From a checkpoint of a small transformer trained on Wikipedia: 2.34M parameters, no biases in attention or MLP.
Each number is 128 + 32 x the weight over its row's rms, rounded and kept within 0 to 255. Layers, rows and columns count from 0. Numbers have three digits each. The size before them is the row's rms in percent of the matrix's.

# up: layer 9 MLP up, 256x96, rms 0.16, rows 166-251, columns 48-95
# down: layer 9 MLP down (transposed), 256x96, rms 0.0394, rows 166-251, columns 48-95
# gate: layer 9 MLP gate, 256x96, rms 0.152, rows 167-251, columns 48-95
up166 100:105122122075131135117104105161099176054150114141087098102147135103093120073116123132181123166102083183113100060085142160134137141191097102159164
down166 106:170158111090112176093134139117112098096129055152185115114123093123162158104109132109129152105136125114133088078125108134097127166121122098072127
gate167 101:106165154116159110107111127125083070122156051182150123150125085178116134104153123150104190179121126163178094138103154162124143124121161172117106
up167 103:128116148142055101125150140131126059134096102206154114124166150078089069139078166111186144147104144147100145156165092157198162113080159082141142
down167 106:125132075101130137158166140145126131128138176125155030137101174090052104106110122166094150123115154137139141110159063177093203063097048073166150
gate168 104:133115143176114187169145158114078123102113151130143128105127115091113070153127117101127128159141116104183118115162156144061130166161128168062173
up168 106:094073116121134164150174158125107168090109136105142127121112129107154090111050097118117096120123095093183095160192150117134163144148176167036147
down168 106:114129115097174135179140055115118139122148135099092102126178187094112103188202136145084108118093043156128089179187097191112139095129082088105125
gate169 098:099128126095135121049045090048141107088099154101125128184130192156121145145148121111102186151127100154088097109139160111121164086168109129127144
up169 083:184115121088094129132120130154105085160159096151162102128147111126137068174118135106158130171125122184087140174164082123113138134160118075113120
down169 089:130147129169136180078121061140152101153139151120154097121204164130144115173094138100164163193087092169159070148115130156129155145119113109077136
gate170 109:127148141104144140132077145132116150165152144182093135166083199098094146096092076138145130125167167103114132130150097109112160099141133106084124
up170 102:111101195129125122115133174099125120160064160106120125068125166118172118169162139128128139130099116180161162101143115174147134143104157163169116
down170 089:085111119088123163102124121057106076098171123135138091107177109081105119142137119191176144100062155093207111089102156139148143176142127157155136
gate171 100:144190078168154157154107140137162133115121111133144104073115090113065125151185165160154148156112157125111142142101187146131108090173161133143108
up171 103:191139131139143146145069047083109111150180171114133166143142057142159058188144141162180099100141178116153154130060156130087078180119135110105161
down171 099:126140127115150110116110187171000150113148116130162140111110117101168170083131192088103178142124118156104147134132119136054084196104131159122094
gate172 106:120186182162076094144116164127114099120115130100118144124153203141096140159127108168149177128159163041105110129122143089088142100069183140141163
up172 100:124076161144153149126151081147142158115134181090059144111136138130212150098135148133138124162122102209161109175089117157094130148109117137095137
down172 096:111186137122159095171123135131087137121136181132119126142071108158115105103152134141130086112172134143152168147121078099154078059149097135187125
gate173 089:128100161089136134108125098117106134112068142192135162161108155112121138101118137142125178144130186205143107169151128116112118127132087124141118
up173 086:104082150133148136135107065106144147114125126138128094167062170149114169111149173115171135107098178142163114145111158085079150143128115110149215
down173 090:115114125115156061134124094086142100157087120128127123112107182126101069121148134119055106098173126164118130122166086087086122099154119154142146
gate174 099:145123121122133085130106179192108132130105122102096158103055046106127141118140166115124100024145130154094083096183126132089108107122116142167097
up174 095:124095098159141111136170131118139171068096071101156145111181138138056113077103170124143139165103101098225121116077144078191170112090162106097112
down174 098:120166164113142143063144194188128100115107144171106101125060073125143129098120156084120114095152123174068104171126086179082047127137129152175108
gate175 107:084189156119119145129083121090114026139061128153168128136159082141172144184128107092162159104135145124137061147094165135112130140126102128137110
up175 110:146116100134135117107172140096144124125142130076101087078143119063071139107114128139172133165160124156128189095151172130092051121164081139157163
down175 109:193125088141124135102115147163076138127138101165111160171119075126144117149152105134182157065137168119130090140130211175136162138039125093117136
gate176 096:093170215096146137164133150150161195127136086150178098159123182124141154148182152129118159163160127116141092123062121157150103146135198169137086
up176 091:129144106113074117115118162150101117143054150150205150091099122117076114086182114131100135119159085052124156093144138153143174150109193163108106
down176 094:158076098107114113087140173149142168150166098088117160101180157150132114074121144098154107134095119132137169170144157110151122140156159026183174
gate177 103:102182130193137161103124135126113169150107186157096169194096118141109172101111129107116126156111190134110132129164072147124154168157118130091216
up177 119:144094123159150100121131131135108132100167143110125121094126066123164186121105105099125115153147156096154190124181110144130144081152124079167073
down177 114:133112075095101108186150147121067118124090124149137111096159168168180140138154142145105123137083181145143121110096130099139073112146167174168093
gate178 096:144135039159107126147115120120195194108110092148114164117117155152137128162134140118112107083114125191171111120053170123129173088194141172083077
up178 092:116145142183107136074141113139166139140165136142090158117132130171055155184110217127129121176126086119185101150171115177125143139169133175100108
down178 091:227097113144090167121125122132096140122089091109092136145090111101100085101120156055150122163153133130155131116124152104166141160159155108127139
gate179 093:096033157162132159128104191155087193105095102205097108215171125140137126176152107151151135157130143103080147172134127133148103113087139096123111
up179 092:115121170131111091165107135100128076124109143181191110081129146100127055113116117131153121124183075159148070127179151086098117178088116140119149
down179 093:094180132155149096125150106125099161100155151061110101135113147039081088110135143103098114154190188144093124169116130113066174120167078202172097
gate180 100:189107170117177145106084198093111161167184125076110098165090131200110183130161097119099121048103127112169167141129095086138144137139155169125124
up180 098:107138118183122191110141176122115067104101133176056131112223174131131116119121107085137131154131067132106140151127138154117114114160174078118171
down180 100:162123164124125118110089107168031117080141103130133127109145137160132132199148161092089131103111148121109129084093123175081164138117100086174137
gate181 103:198134086106159087142115141150143102101161088099061135139129062131121148123145128141136136147203108150117182171156107107158102132164174178118143
up181 103:078130088170171155132069158066130146120110131103148080094108179096105154137119175089146051160101116159119093111111134143137089112080098138191145
down181 101:106177132144128109152134204160092104162142116137092136108136121135129102116182066094132127127124149123162203178126117094160095114166037158141156
gate182 099:175127152092090085136162161106079121171200123140086113154125133121133091138156119041109119138112126126188133080139120165131095141135132167150156
up182 091:148079113112136131144173161093106119154102082141138084146151146061110060121162128114097142169135140112129101140092169093120070161106157131152203
down182 091:128157105061132100097108150110063113194154136151135130175101114164151119098155109131108124056105129109144223119107095192132130136156095133157161
gate183 099:145112119108093135145112187126109161160147083122184101113133113135078121127176142089110157153123099050060203118135135134130122132031149108145090
up183 094:134115078150109097123140166117088119141098151110147106167149117132131098095125127068060115193108110042098118112111121051153146159134134147068104
down183 102:103163097101134111146170086087122116113156095160117108117118127188097123171100130084204156094075126161112123140097148188110161086184088129143117
gate184 094:129144103122151117088147161079127139063156090126111049122122101106093168142108185118161125112100133146084125177110115101118113128149159144119150
up184 096:116133117075161177096167102163167133128194161107101172143147152136139098105154126118116103166163146149109150030117107120104108099040191127082146
down184 093:099122116167143093103162150135139155125201124165115189163082145137170173172119147176160157153161084118061147092138121081107126136067077085160098
gate185 103:113095124215071139144076127110139155171168109125083170145133165087146180130126116146135141115061101133170102134149123119137112102128117132111177
up185 095:115119149142155155091162161143137081128154120153086187133123145128171122104109077151074126095104125116115154097095183125138168094163131106160161
down185 094:171114110091155080125087143158076069149092118142105114158085130087115097112124126132130150155162146131076151143201149118087088107107110130194186
gate186 111:100179104137140094153149120117128127094148193158196110125174118147119105202148122142148089147167178107089156117128129121129123135138158162142089
up186 114:119157150157157118135179111139112135111116092138125167105099161152163119172132161103145131119093136133130152098076172103110119056173177190155137
down186 105:137146145108118131096195081094124154116086192156182131127119091125082164164171130103143147146175130116161115128160145164082096088099096059108107
gate187 108:099113129120112154114091137115180100111130062097092131174112108096152122141145118126126085158229153165104197136159094197135141143115124140138159
up187 107:228137154105144078143101136124107160143110158102090089176167179191125119159116110181116140095136112113133147124082113116157140129104127138144125
down187 101:097121170113142154164094081113116105098115104109125144096130140126153138090138121106116081133113117131080129116084145115109131130186142103122184
gate188 097:062112122104071111165147168087140151078118088126133092145132142100101174184079095168158160134146112127143136145175100139115160159131151107181171
up188 091:132134156072150125186126090110137117124115162010132097159101105098123131140141195161117144123137103158125146102127063126097143152105113154132199
down188 093:157109149173126066140111204127205071152155139112143136091131153149118147161133064125092165152162126188072160038132105129092103120063122132112181
gate189 104:074153079129093111155129102077116094139113131111154146075122181164243180146099118090135163163084129114143178168077090118086149137145119162133123
up189 113:135100079164112054121049158130181095093112098100131111119173196149155176125146117114140125096094120156119218143057107160093125116123095121113158
down189 110:172108051157197114135127111087099147069132125117148142117113163144134178120100106063156105152130124154108154133181125091169179084138075134099176
gate190 106:079112101100079143165098169138168083131150130152131107099145089121177131110168140128118153093114164155165171125162152125087132068079119187081111
up190 113:152140089089105160101141105100138123128191144054105108117122087107143101119106197108145166121102144191128122145099143181097161082177147113147144
down190 122:106130095125052052141116184155101177140127135101146130122086117153095155129086079136045172118154115130095053154122111096128107174164119151108132
gate191 102:161120098178110159097058165119176139133167147108115097163119136157111117117151146102091107148195119133111049148122120142132131128127093118114118
up191 108:060082110112180105158193162104101189167183203123155150088125128084141133117091173095116121102167207135101058163139120151107109128080082098115107
down191 104:144124128174141109154176088093148163151172129130161161124091101129097207111128101098197152153171141163093137117207128162132142083153127110181101
gate192 098:147099108162176141122138153126109079158171156105124148053139122120117143173120116158165130138125104091155162138120080031142165183113159142135143
up192 090:183106139096124143132149164094099163105166114130089105083156094125170125106070138131147074138095086105115078107094130125075159116173152165174112
down192 103:139138129168187184131093107122069150106087136166179105151145092132113104190122104147106066092135073117128133164152082114150178133166116116105124
gate193 099:129129166121098115107091113116124156137067178117142122217083150113135177108104125164182168128108134103107131151155179150102177159120127164102145
up193 102:144137114127110136129134077162065113166116148115102126098145107088131096156152156133141109177078139129074111126129145094115151131155081168120146
down193 104:198114110189160137118120119072112131143122096071118177100136114073118193103111105146128139133160141124141093106177113102126071192172107114142064
gate194 095:124112144163081129129163113125183096100204135118148119137148165111122061137176171149158107115174085074097124158147169123153149134122132163123173
up194 096:167078122213131083144120141144130145159143127141161166147141139128089113150182169151116172102167131110098123128182135076098144228163153185096115
down194 099:121137174149067087092135084141212089137177119095114131164171120179097054122146089173111099110129113168077123136094140090133151129095182138145142
gate195 102:106108132186146114124149161132111123092140117126143150232111155109071184113208149110113053138196117133061121127129212124159154129142116181200158
up195 099:125078117148107095064055121125113103177173175106123161131079116118108180122124105114085067138119091091078095135116071139099156132193119132162177
down195 092:145145065095080099083119156088117138103183138161149093171099116092113100088139104149166134140143156113130145046146148108162121156084023087170162
gate196 107:152128106096154130093116136133130109085134129098052136104134105162125127142081152081074080138096135122171128132161123091104158099166083114092133
up196 109:144130105127152173127135183100169176146125128157170150112082156066154159090088098135099111071139118109152107137125080208195134099134130068113171
down196 110:138150141108106124176117152172119140161091157133160122113141163158143160142203100169152152081086118107126175052074102120158064109164188119159141
gate197 100:131128101051121171131126080125114112099126077160087085132136093126091142115128057097185136103108195108089153135162163164079114138068164188130116
up197 094:164168101082143181157123115120160104096144074102117224153141131124109109147096153130133142190139162058119179186156094128158113156164095133110134
down197 097:167152111120164149138096134177113082137121074088118075149187131111094130165105131112123095201137114050135131192143112162124116167192107109091155
gate198 103:108178144134119148190134132127079154165082106200161192187145169144144068199159071113130196126095098156147127161091188170125107082106075107115105
up198 105:112081112135109071097121109166157102085192139131154119076139147131082120153121131128044047108153116087042145104098169129122178093109153136104125
down198 115:128090171138092118095048143144180120169129146137153077098131131110164160149113136132133177091116159132153157135128089118154182201153149192094147
gate199 099:121083135102137112173104170190081117152109166123087118101084128137116099107095110161146078186091158105122147101122153147104154066199127149113093
up199 096:153080109112097099200104132183131080126124152099083067105143117119089140102158115154109115149182098129121082087084131101114110124104100135095176
down199 097:073166093105127102105157077239131130139177165143182138166104122147089151170152157158133141119135100122095098163137079095099094143186127181120181
gate200 109:091098104046123145105119185108108193160106104089146087164101118108096091143144100148099145161167151136135141130135160125099178114116132138140159
up200 107:113129064091160110110107124119099103100124140123147163157131139112120094121186121167096124172134124160132141156142182100101106084109120145149119
down200 094:095104096113147135110144121130116162152130098108168128210136180147124077086156126173160123150132130169183089176141141073058119088145136159136175
gate201 104:157167157155083153072131138113110113123138120129161196171074088182145162166096132096076147149150140176153143129134067058124147063115137134127074
up201 106:147129089130123081111195137095181169152124133113115158090103142091142184100169193136127092133110123127162101112169187139111131158197087174109197
down201 105:181146188135140111187175171163118085125101139134143105107130064134160065140125109131169132191149107189117146100162170111086086098173156138095089
gate202 097:090186174097056149144121137131108095171083074115087116164122134150160197110078093127185175156130151106155162206166094152095136118134104127118171
up202 101:121114125175113195100150072193174153132154155108103120096133125147061106186143080122113080066114150144117131167116117133147142111184189112063121
down202 097:190134171172078120107086161109149127081115130082174106149127046131130183187167154110109117173146219209139114135129157109157122114165152141146101
gate203 096:084148162120083166137163116115127100149101184163156068106136137131108125171110086132166124182156143133103117140075155102058160126110175157152166
up203 099:161126167100121100153112137143112122163146179161096071147125122131087106202144121157192123173064131072158108129103117111062133099112169089180143
down203 097:113162120132080109098111157162110118120117218098142127096130146110137108149127122194126113180112114130143084090082095151127175126163175113106166
gate204 101:170124153148097123154153166135090099165128124170138118184105108143033110226083074119090149154140131125148178032137134105113172140152108129120112
up204 098:125182145130071143100125157162129126096102109088137058101154131093178190118132142133124113136139161116091084114174127135087152041135153101164135
down204 102:106136077099127112098118126089142129149143133140142107096135114114150192114086086117101189127133147108188091137122100115127168140122144139110132
gate205 102:122075181091153163116159108123140128101107116137102128133101151092150149119121125069104111156143104080136120192154183101102176049154139099149104
up205 106:106170162079075170142142118120150148089098139153144114173058193120126160122149148114121141133130187137076102116099109167111078108110154068092144
down205 111:127154129093097115115121146094145116164130127119127115130109094116192134121105139139149101170138164172145188166074163131152155173187165151154114
gate206 100:114139128131157105057128192123119121163103057203118116095078067143133152156128108107180116181119171166133145139091089090152122137065085156092136
up206 105:111099125139204110125110139138094158088151056211135129136094075118159142138114121056150099117094155153092150146070083102126126120104039132144099
down206 108:118140102162135148126093156109167113078157127117134141103113143156081098120136132147182096089141144132139210130137075145222142113086143108149102
gate207 101:106110187131108093122119116151097199084116121159089092074092128156084134125141169161149163149146104119163149145144086135165130105067184155182118
up207 107:138111162128135087190139139092123137087157165116123082156099162154164104126100116096021154130118146168116158133141111110141122102051192152145205
down207 102:133103143122144095109115114165129123118192078112139136130083085073075115113142132110102140120138090160098061148137086114131108121101114136088105
gate208 097:128120136168126161148090143106119122106118115096167214130140226093080136166199173136099141124123078089128070113112116131073119135126100136134122
up208 092:120164166150088108169106155110077146219176098106159113166123163108095095150071154146180122119086151143113144117105091086121089100141085079152126
down208 094:128130127156151119125115107182161126055117126126090117094138144142121141193196112043165097098140094132106160202134108165113091180134121119143110
gate209 099:142158115123129082124162105140092141132140159129084083157118155162154111073191145125165199109149172173112066119142162125140168118138146129106119
up209 096:111153133137117110105116121059157101105106142154118082161185112198152097148136187092165111145048165105127155170157150092124121133165148132164174
down209 102:141173174156141128132160108074169166191146158112093133160125159150132091056173129099164111131154112140108161155183173115187158162145112134150096
gate210 096:063070152152085111133142157152125127070114127147134162201158133140117118175088101114085096123150147146158068111111124153142100104143124145152136
up210 097:126134103088130099156056121089119090114080093156122130162084136146152111086068143107126110171133097049179132119057141115121148178162073093074146
down210 090:099171151122152130100151088144174156162153168080105168137144160127156152157151115152087120134157133173151081074180174128120121131147081168112113
gate211 102:144048174110105177109092101074110105146117077135093139199146144162196103130141167144143152173131174146058161147104165101116153200138115119147130
up211 102:059105181130185104150133109122140078133144115123146128132148148125137147128168101172158151141094131057150112120168156156166122095161152158171112
down211 105:116062113131099109141149084097151114164046119203138089106120172079198115163130150069181154111147149108098128143112109102106122138078146154152097
gate212 102:115081191104105171175115179123040181179127120145087130096085124166192081125111090136134107144156206160179104164163154118121098130111143120090161
up212 101:126185146162127097157170182154067126106108151080146112205128124118124178164122191134131171081150075112184158167100112080149068142108123143109110
down212 100:180146116193162138107091124194142067095075133136137149204117117087151178117139131108147182159135085112146189137168134154147139106159132146132127
gate213 100:144155123152130108202141151154193133144153101126135147127084192175084133162150174110125136093140151102109102120055152143138195106117049132110132
up213 103:186123114109090088158163207179109147081159140116145127143086133159161054115115128167178115146130149154098110099123171147146099148077098053137183
down213 105:114150161151110145176105128082131167086098120097126144083177112079115154164167106138174112094122146134147179105155127132152118134133137125130088
gate214 092:136099176147119106175148135172113131084141173156109124143171038180097073112160151119178135150071114142139115143149193128117148128134119098148159
up214 086:139115145106047138093103167136121193146143153154090140159095129158149035108119168093126091174090105120099129102140148161138165064109127191194145
down214 095:110109084142118156148222093191113145131118105165086131117148121140098094115140162150129148095110169106081137139087129125108113164209121122145103
gate215 098:140158126137163137064093133123087066089133076062139141127089118110102132171155093161182112103093089087061100119137146106151206042168146108137112
up215 097:103153083089072076170161156157127134104154127213111063143145145124127109147213094127149134164175149146129102126114062172160091119138084106129154
down215 097:106087132147119078118150126099107140089138124126115151116168147067075177151109132080164082096129125170137167104110129126111076149087177169147132
gate216 102:091139068112128105090116147087142128179158127172113161207148082169102110148150165140096115085118105078138071145124168159060081128076108105168154
up216 104:157108067166110094054105194116148111166131083128144164216089098194065113178161166064113125127134114131109128085112129120132144186118142143125079
down216 105:125113132099121172141083138139104143160080151088108119156122123152132196106105062167151134145084133138158122120044088107153114076120163158092161
gate217 096:116120200144142093167136181107114098159190085113090105151144150130118132108205125166132210087154102104090097100140178108106100094162117149143177
up217 097:142114073165107173107138140118081132159098109182143116119175168188127145190056120145132165166105092134073151092154118119173178137126143112136126
down217 097:113128093150137106172125089110145033190107098142135114139086113098176104102143144117120146114138144130205089104122108155117130076143146153132117
gate218 093:150140144115135171173101112137146148094083108092098145157131104104158082110079123131132192099166165189116063100135139054168129172081123132123147
up218 089:130078055132110141142131102115143120101161143149179113098150170153156076169168128099142142120152143086159105123085152151151214132076121124121115
down218 092:119144096162060107084131180147068130120165121134092095153140126187141164193136087137094115176183108123105152129116062156083067082141118091118144
gate219 107:125090118089142130149086115084128172110127170133179140157092109112054092101133103113108148089079116066103091159154135138069134091176101137111155
up219 109:162144234138139133126140148094146180159072120093097171084144101078149080124187132145047167151111155134118158116143114065120108119087087146152122
down219 106:125119070133110134119135097108074176128111123148166097148058084084141102148120097159119148120143149122133094163108167186098083166160157130080169
gate220 101:099202182082084190162092140186109105150175148142115155174118104106131140150127134147164136119110142146118128144143172175082133116172112148174123
up220 102:114108143163131182109150158094128144128129106158192133105181145099103158119169147136096143147120155080173102063121155083159093233104115156105154
down220 110:114118138149104123138120139077075151156090150092099111127125037136075100127177078128091125104155164102076161137094076124095042119143102083127155
gate221 103:116111095069135127075068166123108149179162100144082116151125082162065132134140155092170093161156062115111167159112104140113050112091144128177082
up221 107:059090107157191089101144120123104087097100105143167188118185159127141119173152146105101111166121068189103087112170095102052106151058108139134086
down221 109:168100125113175092146141135151141127128144136088138086202066143139173171139033161084127114156081135155135152135133146159123160158085095142153172
gate222 101:130064195088117162158078188110105165114093113161083148127120125105064196124104113120139100079183132159124106111098148120109145072108174109098073
up222 104:143139146039131084177147089166157157150178161207092165099108132138167150174123073139110149120087135136145183140158156101086143110145118129055072
down222 104:164136089082106156110162199172127151160133112140132152146160156056072145085101115146100167097122064084136108122146067124120139139124082130120132
gate223 095:082124127167131046140110153068178151143186115137116124163087142143149212136115129148156107117183163149163145192126144135103142151172089152134147
up223 099:138122126084155160165141081138125171153088068149131096137160113079111059123135123126056140159071046145090110107150112146130120098117145161074098
down223 090:109099174170100129081167151186149097102107165118141116130142141140123181085105198126121156102161063104104153155097109084139159101155147148157134
gate224 097:155080167103120116133141125122099159082170149104166173078112105154138144109127052096139111107075102142101086100096076118113175120135128166196116
up224 097:139120088098130111194106102140159077135120129076161152099090114202114174130175148140095117077147143113090108116160128145106128196084173097114115
down224 099:127120102155180135096135072146166145107131193199117116169144149093138087164162123094158161129129088100133174172102130099148123082109138121062182
gate225 104:118133121112137086196145164132149171173155159134133165113137138084092126210124218077143176147091113128132148172080120123112140124129135155096113
up225 105:138108133139144135140179105087129085175106137110104150137131118117088120193162142118108176175152091155132139091070146066130134057101100113082142
down225 102:143135098115097106150162123166104162168142140110149115096160171077129190075102130120098148100138132180115116130147144155095063142196101165120185
gate226 104:129149133147137163149076131113044074200160117159100136178090115150165087191115136178092151126121113132061151119143128141138067160188124171066160
up226 104:153065151162096135108136096062089075140124183099076169137156101108147129084132112115134131125143116065172113111168110111139167197149133157120033
down226 108:171143139127083109091106134134174120121089125150160095112082096167077203100130088156169167106135085186162064140147124141105146162130127143139120
gate227 097:114136099136212121096115136127109145128164156123111105107089145103179134127146160093164152130135104115133205181109107160101123126151087158183159
up227 095:120151077118123132097126168173099145150083155086124171144150081113118114170132115123075142097138196102171174093093153112127054115169152109150037
down227 098:126153110109183114096182130097170160101195109108107092073108117160115136065106118124100155138145139144170088174158140111126133114161116132091183
gate228 099:093125147083179070095070113148116151142149139097101124122116096114058165142093144099085133117113126139121124124115162126098105061181158129135108
up228 101:147119090139125107122132128116123105147161168149110099183187140100128110126120128146134096168159131089141099144175102150154159073186127196105091
down228 106:186135136113179120087139113135133140104064134108098085126094178115120128154167131123148157144101076145149151115165081081086133094134094164110128
gate229 099:110072062097166104103096143100143122153163162187111091144156117137144165175103119103181082091099120123068130144109168174101159100177082143127097
up229 097:173155121177140163129166131182151055040093099121118122128075095092122084069179157173140128104165174112178186155089081085117122156100123137113133
down229 093:122108126150171164166108111159078154120146167119074120225141103113134111199117157136057159126135157081119153142090149096114087146143158192115104
gate230 096:138179149112155115179177137091116113119160070148094132160155129142108123134096087062159183169166140137103151114121119097026091128105187170137196
up230 105:160126128086119193067143141106132168114131156131101124144124099129090047122082170141156123038141167103208142130142128114095090089100145077122092
down230 099:146086100120116132142124120140122131103124122135108149163137085122111138138130140067155146198173153034149189152132108119109135136113162183101111
gate231 098:106079119157034161103091081093110118149098089137151114124072131145149147137171139121174138132127062125117133162110113105162119157181113082090095
up231 094:112172105124154170152162151142121125112093169091088107107089216130156102043176134133178107163140061168103133141152157119112126109102166120105134
down231 098:135122180125087111142150157073091140099150097079136136168120133145112137110136159092189120122087128178145119098149077121171146110104039087110140
gate232 104:105153098164101131137119178109156099092189170133125158197133121119191152132175098155090116108189142157104136146149141122138098093132092157130106
up232 101:089112092121134162107085148114168151157164082130112167135099153207101118222128093128090055091123084166126120146115157074139116110146119069119127
down232 101:126150158133131203101122100079081109169122135168139163145146051117143105182130182096197118172114144120156152128154187165088108088108110169138094
gate233 094:109115186164095154109172130133117116093106136107118159162137118129120161186163091141114155101087150112157093131097094140111146125109098166102167
up233 091:166120118111128152105073156093158171230151179154152174113103134218128113088071101128134089092121139096151159152133131124117059123224134160153128
down233 090:169053151178145143105119151106151108119126130076106129106130163121133146189158165150174138137118049096137150076095092155174132144123096134085126
gate234 101:140183147128172195107148134155114114142160139123056136161077140149103135110079083116087150143109175143137119142118124120110092129084104129143145
up234 096:134120126099072119107146163219159135085108156123137103110074198082105084167076144171066143123117117109114127094171150114148121104183149133099167
down234 098:166029154114125146147130101100124132153160125126136143093140145102122110130113182128093123142110107180089070103126143116145194152128167140135129
gate235 094:094138116136123096100069166108129127102142141124190111155107125085165126199097127075142139116096091161111160118133063159107082123080166134136162
up235 101:101140157142170090136100169131132083128101157123052110114093179113139171089151083160098086087094143133095116159131129147144141136092152134163215
down235 102:120124123135165152205132106142152151122162171128087104191112154123092124108163124079153096133075156189096081119139167141110086102165138095179156
gate236 106:127149085158099157176120162090153119043147087137102134179095110169130128125109104117150152165081099101127184074165129136060157137087097130111165
up236 109:172154104145146152113129128141141127106129082161064130175143098121098135083055072118167105133086145102131101183138120109084153107054141118147113
down236 106:080114114154167106136142137138109110147142174205133152070134107117128092156081099147140171127148105080102172133134088123099098179128213103154137
gate237 097:154102138140154127144127147153176106150089133096141119177091153068086151178101107142096131142101057156169101094155140090089138109064089153108142
up237 106:146149128115086091151160084124109138156126133177130115153121156113112104151174127066100117122142132076159139138155138128124132119100161155159088
down237 102:139130130168109103179161153096172089141109162202178160097095139144107071155055110144162154117139145131116102136077170086173162148132091119121102
gate238 100:162088126113089094190115108134114148128160073114107141178103099160097184130173115134139178144066148141128128154098113121106177107123126135121192
up238 104:039114163127153101036137078126114128149150134167107102107141168083175144156169133101096132059114121132122173134091129119103152160148086098123154
down238 099:166104081079110128168113097148112086114104139108117100099106114175165158141112139129085142122094108132118143137112127111159128167144182167154160
gate239 110:096079089206097127165092133156140162131100166143133141156111153117169186103132110140106165148121151097192112173149045119116136168066138195107161
up239 112:130122145184135118183151116080084147185163070099126088148119134136133187111160113096118163073119152129112170085139123151120161130170192091094082
down239 113:131143151111115097063118104164154092149125079121098130077122184116116088114157109094153131122126107170135148135140138161151118174107061174143125
gate240 091:125151120076166107119153111126130151205119076107158168118076028104162125137136126141125098117157132137134088137138205119101141117151204178173150
up240 081:124123123152125104057168114089127113048134155115147107126167182102162036148093123147142126042154092093145152096095170119154126100126112099150121
down240 077:099143066134103141112093132088116132123137109132133117101081179198105179165128117106135128116103101155048106202166116142128113112156060057157096
gate241 098:131116166161161097111065093144129113111162133104080177139116128141123089170137190140178201087096105167142145144147129160073146153170187148158091
up241 096:080140220116126161159075175143122096137139176105169102161131085161149125106125138123157103086101211081126093107099168128161100125095144123111127
down241 095:189149068121142146135156134073155132138126074136102107168120162150126075146119128130115120142093123132121123145128145117081187214091122119132080
gate242 099:166129139165069105143088138138102139129182125086116148195121170127139075133139135146069140168160139126071103113080170074114095170176138146130096
up242 102:110131109163143068109090070135241137141071139121087101130110105120113124147138180114124115155124112099135133140184079209158138113169141126122106
down242 082:124156125158105083149128129107165096122126164161103129108113080152133167122116134100160108093154107111167129119098095157115152154089089127146158
gate243 103:128108112116109103105041118113064112059167101134063123116125096189172091099132066120146124137148156089138156148161114190068119112126086074139100
up243 108:127048140146165118122159158125136126144188035035114094146132135134150161157124122127157144098113090094124165119128143123094146088115106106111049
down243 105:122127132107109139149166144139099195085078148182127137122117149100110125152077141153066096162106098093211045131097155150167141185185129119124132
gate244 101:085155137118109118081145174108105109105163073116100126130095121099120190099158139134105100107100130167141115120133151133105107108160131147179147
up244 106:140208101149184079102126121162100106136154137110149153109128128165143117120160149079129130136058145116101120099101039136086183138137136115151117
down244 104:140170102113107094125141132111088192147181104109133082075159171135126083084143104083085081120091121103143145146126117132170174209117135126144125
gate245 101:152103131133093109152104128120144124175095116129057101138101125145211096141116091229129158090123142138102125129113137155088167127113062124173112
up245 094:160117121134179219091167120099138110148144091110157123086112141099142136105112073113144117121132112088116166148188124108149114069107139123167146
down245 096:146130099105143124142074125172087126161155167184096115136144110148114122125101139145158112157103077162178080096099204156138170098148154138050122
gate246 100:147104144139062148093162126079130114079160085181073169108103123118151118094119037049113098104205110126184109158140177112111132100153163085128140
up246 098:129111118133183094108144128115129075167163157113193118112151148138079131135150067123162104137151173152062159093130120117130111107116150144089099
down246 095:129090189119178163160111154194139154133101184107128060141137149137163169181120183120135181110100100137197100111122152150181116184181113161165170
gate247 108:138147103160153118124115134130066192163086213113186077108088159136115114101145131128130147088132158146102103154161147113108103126192126194164116
up247 108:131110099139156102116127188153144128121143125108176167105115112115144084188156175130073115116145152107165092157101127146149198131161194123090142
down247 109:144128110101158172108142133131154088113146093087012135089134135091104102129156142082139135113112134110168101141219090101106110108110047109127105
gate248 105:131145126061026223124123124089190115074134147165161150143109187128141155088192147166154133125141123130159105167109150157080132150162102114095102
up248 113:088155153134130146142147213148124094114154117235135095156144098168155079124137106133117094149093143177166122161113153185156056163169089123148133
down248 104:140159142134106088156121131207098161108118075113076100168120101068076112068160101158053139074127116095101109132241084128146144094137116108125175
gate249 101:084144110114106129119103130099131144157199129070085137116090118151134148150160093131128096143111135141143147137070132103123097179147138129145132
up249 102:174096137082150149129098120080061130161097094135159137148108101130108162086161148088075153088106157147177127172137119144134157110085138129118155
down249 101:169114047170081166086119133097072123101096134134127136112114098120124094130122138119095110126169138119127132064096172104110208156132169134117118
gate250 100:168103169106122118152064130085144147119083114130139126114089114213167117133127215090119107117139108137132118174084091147063191085180122142146041
up250 105:114094151171102160163190076105064136129157125108060121138162179150053132160173089086143067165158132069118121094086113138095156080158116099139163
down250 104:109120096109124079108145108065189178145145108087087148121156128139131140174194111089102124156170115112144098139115122123089145089089129148163138
gate251 113:111104167150065162133126162108098096098144139057163118146074077138084139160143102121089138154137145138139146106191179113118092089129091121208113
up251 117:158119117128169132087122200102133139153106103081087172157114112159118125151171146103139103147104149150136178090107224075149153151190163117170183
down251 119:081101129110099142148120155080110147190129122069098087121121086147132135138062106141106150133083164137137132109090128116169154133075163086157121